Each number is 500 + 50 x the weight over its row's rms, rounded and kept within 0 to 999. Layers, rows and columns count from 0. Numbers have three digits each. The size before them is the row's rms in percent of the matrix's.

# layer 5 attention key, 160x320, rms 0.123, rows 41-55, columns 256-319
106:448449548580577414453462503632495476410432481529545538402439449455509487472502453491524511508514544535506454507447514479550491511478520469477434471466542532475465544550493465515479520498576614
103:509522561445588538495591474582427474478546499578496442476458583430556537561548617499455471525505533475512469543512477478505465543464490507525512458488491477531453453537568559458565534501437504
108:435413462520502540538542440604436434490552582487485451578502529412470443540435366494462591440492546484570528551513538495481391446439507561488525508503524529452510509477383488527420492465447572
112:593455354472489494501536422441535532509460465498506502469450658506530533478483457442487487494507556535449554507493457555622508568532474422467545447531520463504427529463535474392534407463526555
109:496508478475482527459416490484575507504453564480472438456476463561531524519413453515528502431525433567477485428501485562529492440571502497493496502509493488502477556411492523443509582507449361
115:575411547459539485426471563477487511489555576516568512468475548453525510442516618442426567541498501478515439512390492494447516473441531555546570626526463509462506532581530520511495502483537447
116:431466533471495452434615520555478525553513476514440452492445601580532566594551536518511492556555520604497482528424544477467444529456531508484481548513498437558538583553470568428526483560565571
070:521525474506491458480567512398471486364450393499565492547561566526452472472341428462457562542490341473514390489482556533507527504531550394441528522537461491457488513469453491505530483565464515
067:530518545544527535539526536456505369426493487526534556509499528447450463443456501435444456479559426468487408535500529490565471516496522482532509504591574493406508481473449516514468519520523585
069:398458511489475479529473499488500515428555466554498505423497543529470483543518563531500528543477534447448474460470508494408474502553449464469488483553520463525509445542477590466476494433500492
093:462488396594438502535543556590505541551542494502445516524476447470547566495457521549472493506530544454532623475561466459499428496455503520483556475554501441551535469489411440582435491429407474
078:487492641511532444508547501469499454546484413551536460479443571618494568436517538530564529495590610479449392477471503500450553504480482492504477533516427543457561556497586474497508445519606522
089:520590549541519470465483428471480493474480529529539436568473556488599511542435559455484498484474568462558480489564478511429446508518461437617557600354521514548533458500499553563497477476488563
098:377519434407554515460448540354533477511495552556469494528475449522437498582464576429522491447468504590381473498543453549490580505490534547440399546506590442509536539497512493485497569569384503
089:544510431644418469417562545561569512418478484549470532467589524682524466585500497582502514534545530572456456431582523516503384645561473500511475468422585512460358517452550455466383474561591523
# layer 5 attention query, 320x320, rms 0.127, rows 74-87,106-119, columns 256-319
118:560530463466585528534438551572464537519533408499433498511530505420459511516536470497536549428554637515623465501558501542536510513575526634541460535525517591489566491442479464508531558530548500
110:510461471570449503452614460503470534490532548446439483388502477534418503437461528590547543529533516460438549420474538502472562481478519472499518554456463521544488475534511506504420541605516504
094:538398489502513497543540510433626594445442490525436533491545510497453557558518490569524522448581421462409531571465436481532560567408461447465535570441519495562496512467504489542557423562502424
118:564574402563466498510479604556514465546461536677462613536554530472479500442478541401432519568504567600555511583476525498555508502504499541452505434521524432558527572486412480472421486508417363
123:518493602493485466361485445456455476440497527487550434501488545498555589514595489499551487588526459434445496436463438561544531502475479445571613488480457464403476453491524462473554524355455439
110:441474495544483503465583426511625546486516536520516484579411433509415499591573521485437505357511478409514411457516515446494521562608536503484558508473512445599595470463508532541513435525548498
079:576391564425423601499480522537447502599502479471518487456444400452447559548537574515453557385528537457511501508539425455410515535452479484549562448523519594434465478519481527478507513483466455
082:502547413516389541476472454569502518425487577486483513497579447485456453561492510588559539540598531542539549439394618418501555434500465520511543441456575530520524453495526507523485501482466500
076:598513525524524517487623544523476465583448382592577511467474470501513559454345530528472503501469482491451482529520479491463574532460563472432549460475429508488421572492471550535485540525487548
100:534500501599512561491531518558554483393438578512415468462537496507476444506578544537579451533451483473527526470497482526571518488419472492453486478481541548473467460488419528538473588555479518
071:490508488530489538448409548443575536467445455568421500445602450551473520516427555518547624411440514489524448480489469495537532483533521476472502503485550497482540486508529456425412538489534506
075:411531586526590520469546473429529530422554520515488487582451461525479540494569565461450457509476514442491553487557488498485510512514527497521515574530495514481434463432478494463560428489522418
080:524441602528527622481442555433497542482429432559465546520578595505487464572470534449516572440385490592537423480459397508519532554462498554532407448450590515512497498523535565429472453469629561
099:566455531510456498525445557492502463427481485481523579518476502501566463475498453479551594485503507660455466421537492451436552584519485554485446433463480516514579498526517542499441571508551544
096:489559527571493445561515454492517437395501516464524550507552468473546409514483495517480499543550479492509434467513540512487510532493474483460491547501557520509559465474530499554451473437520498
090:433590591506547395423549455534452490555539434494502584476565531422540469546486474560467499455506558544592505559523487551530553485534495656397535543523487557534480512486480458483429588482497479
102:494521475457573521496502539548559423523513480431464470480465484474455424499528441464447490503666561410541488484463504472518561487404517510482546485485512481621463457499455551601493384605509550
099:539495487428502544380485501554461520398523453574532594473557495493421463619408461493510444517539541573539527545574454473485421449533569503495526443483494543582462517456512522424512540582517476
078:544528486534456510471556538530568468567514490519463460516577441594479581486585464524502375465494487495480497470501448466478513488520520590527542506478503523419429597486533470483531531576532518
089:547536523590440464537455581470590515467416520541516461467525501581380504527498522479495501570532532485493477453432433533431561434579507525541517496536514545444489458512551479568484447458597476
085:451517576519489472503593579532485472536493554444410539487504533403480505492394530590550577513528453450498497565527450459570479514452506502548430456413475581538443465536468457450425565514553529
081:472509434477413480589407412542544518510549449477465403498478474467528436379462394512432591443459449539518496551539590411533438485548427526476480618438553499470459460424532540529511488459548483
089:500541549494471452544562468523485494525442519471503552471509541510486594460460505476508543473489502529385434497524507554529463526482580557450497536471530489543571518501498549484487498467545524
095:465457522483493487455429466500541497432539526468442465480460610457528414522584566474620474565547574501575514420445530483517539550463362502463523500540452559450512517434506643483607489499593477
089:484470531581439520538525446515369516539523604518492496458428465500540480481450435587565535496496460484511445394506601489535443501560471532554419402436578529505425542410523494422518477518567528
108:404444435449491494440472450486501524500589526434407444489490498407469398555526472461455412480519519501511562587445475495506464442434531547421492511505478540475417511467502546513483522502562516
107:511599558602541490497417568528441527495438501493438391444582460538516453427512508511494542499509517562539489536543517472507487569486545547471537518451532495495437494517489544513509418547486504
106:558485442504476560508538554514524482551432424495500449490523499590522513418532477522410586493453511562537476444525471465489454496444553611554530548490518561549540488558469466473483499500593468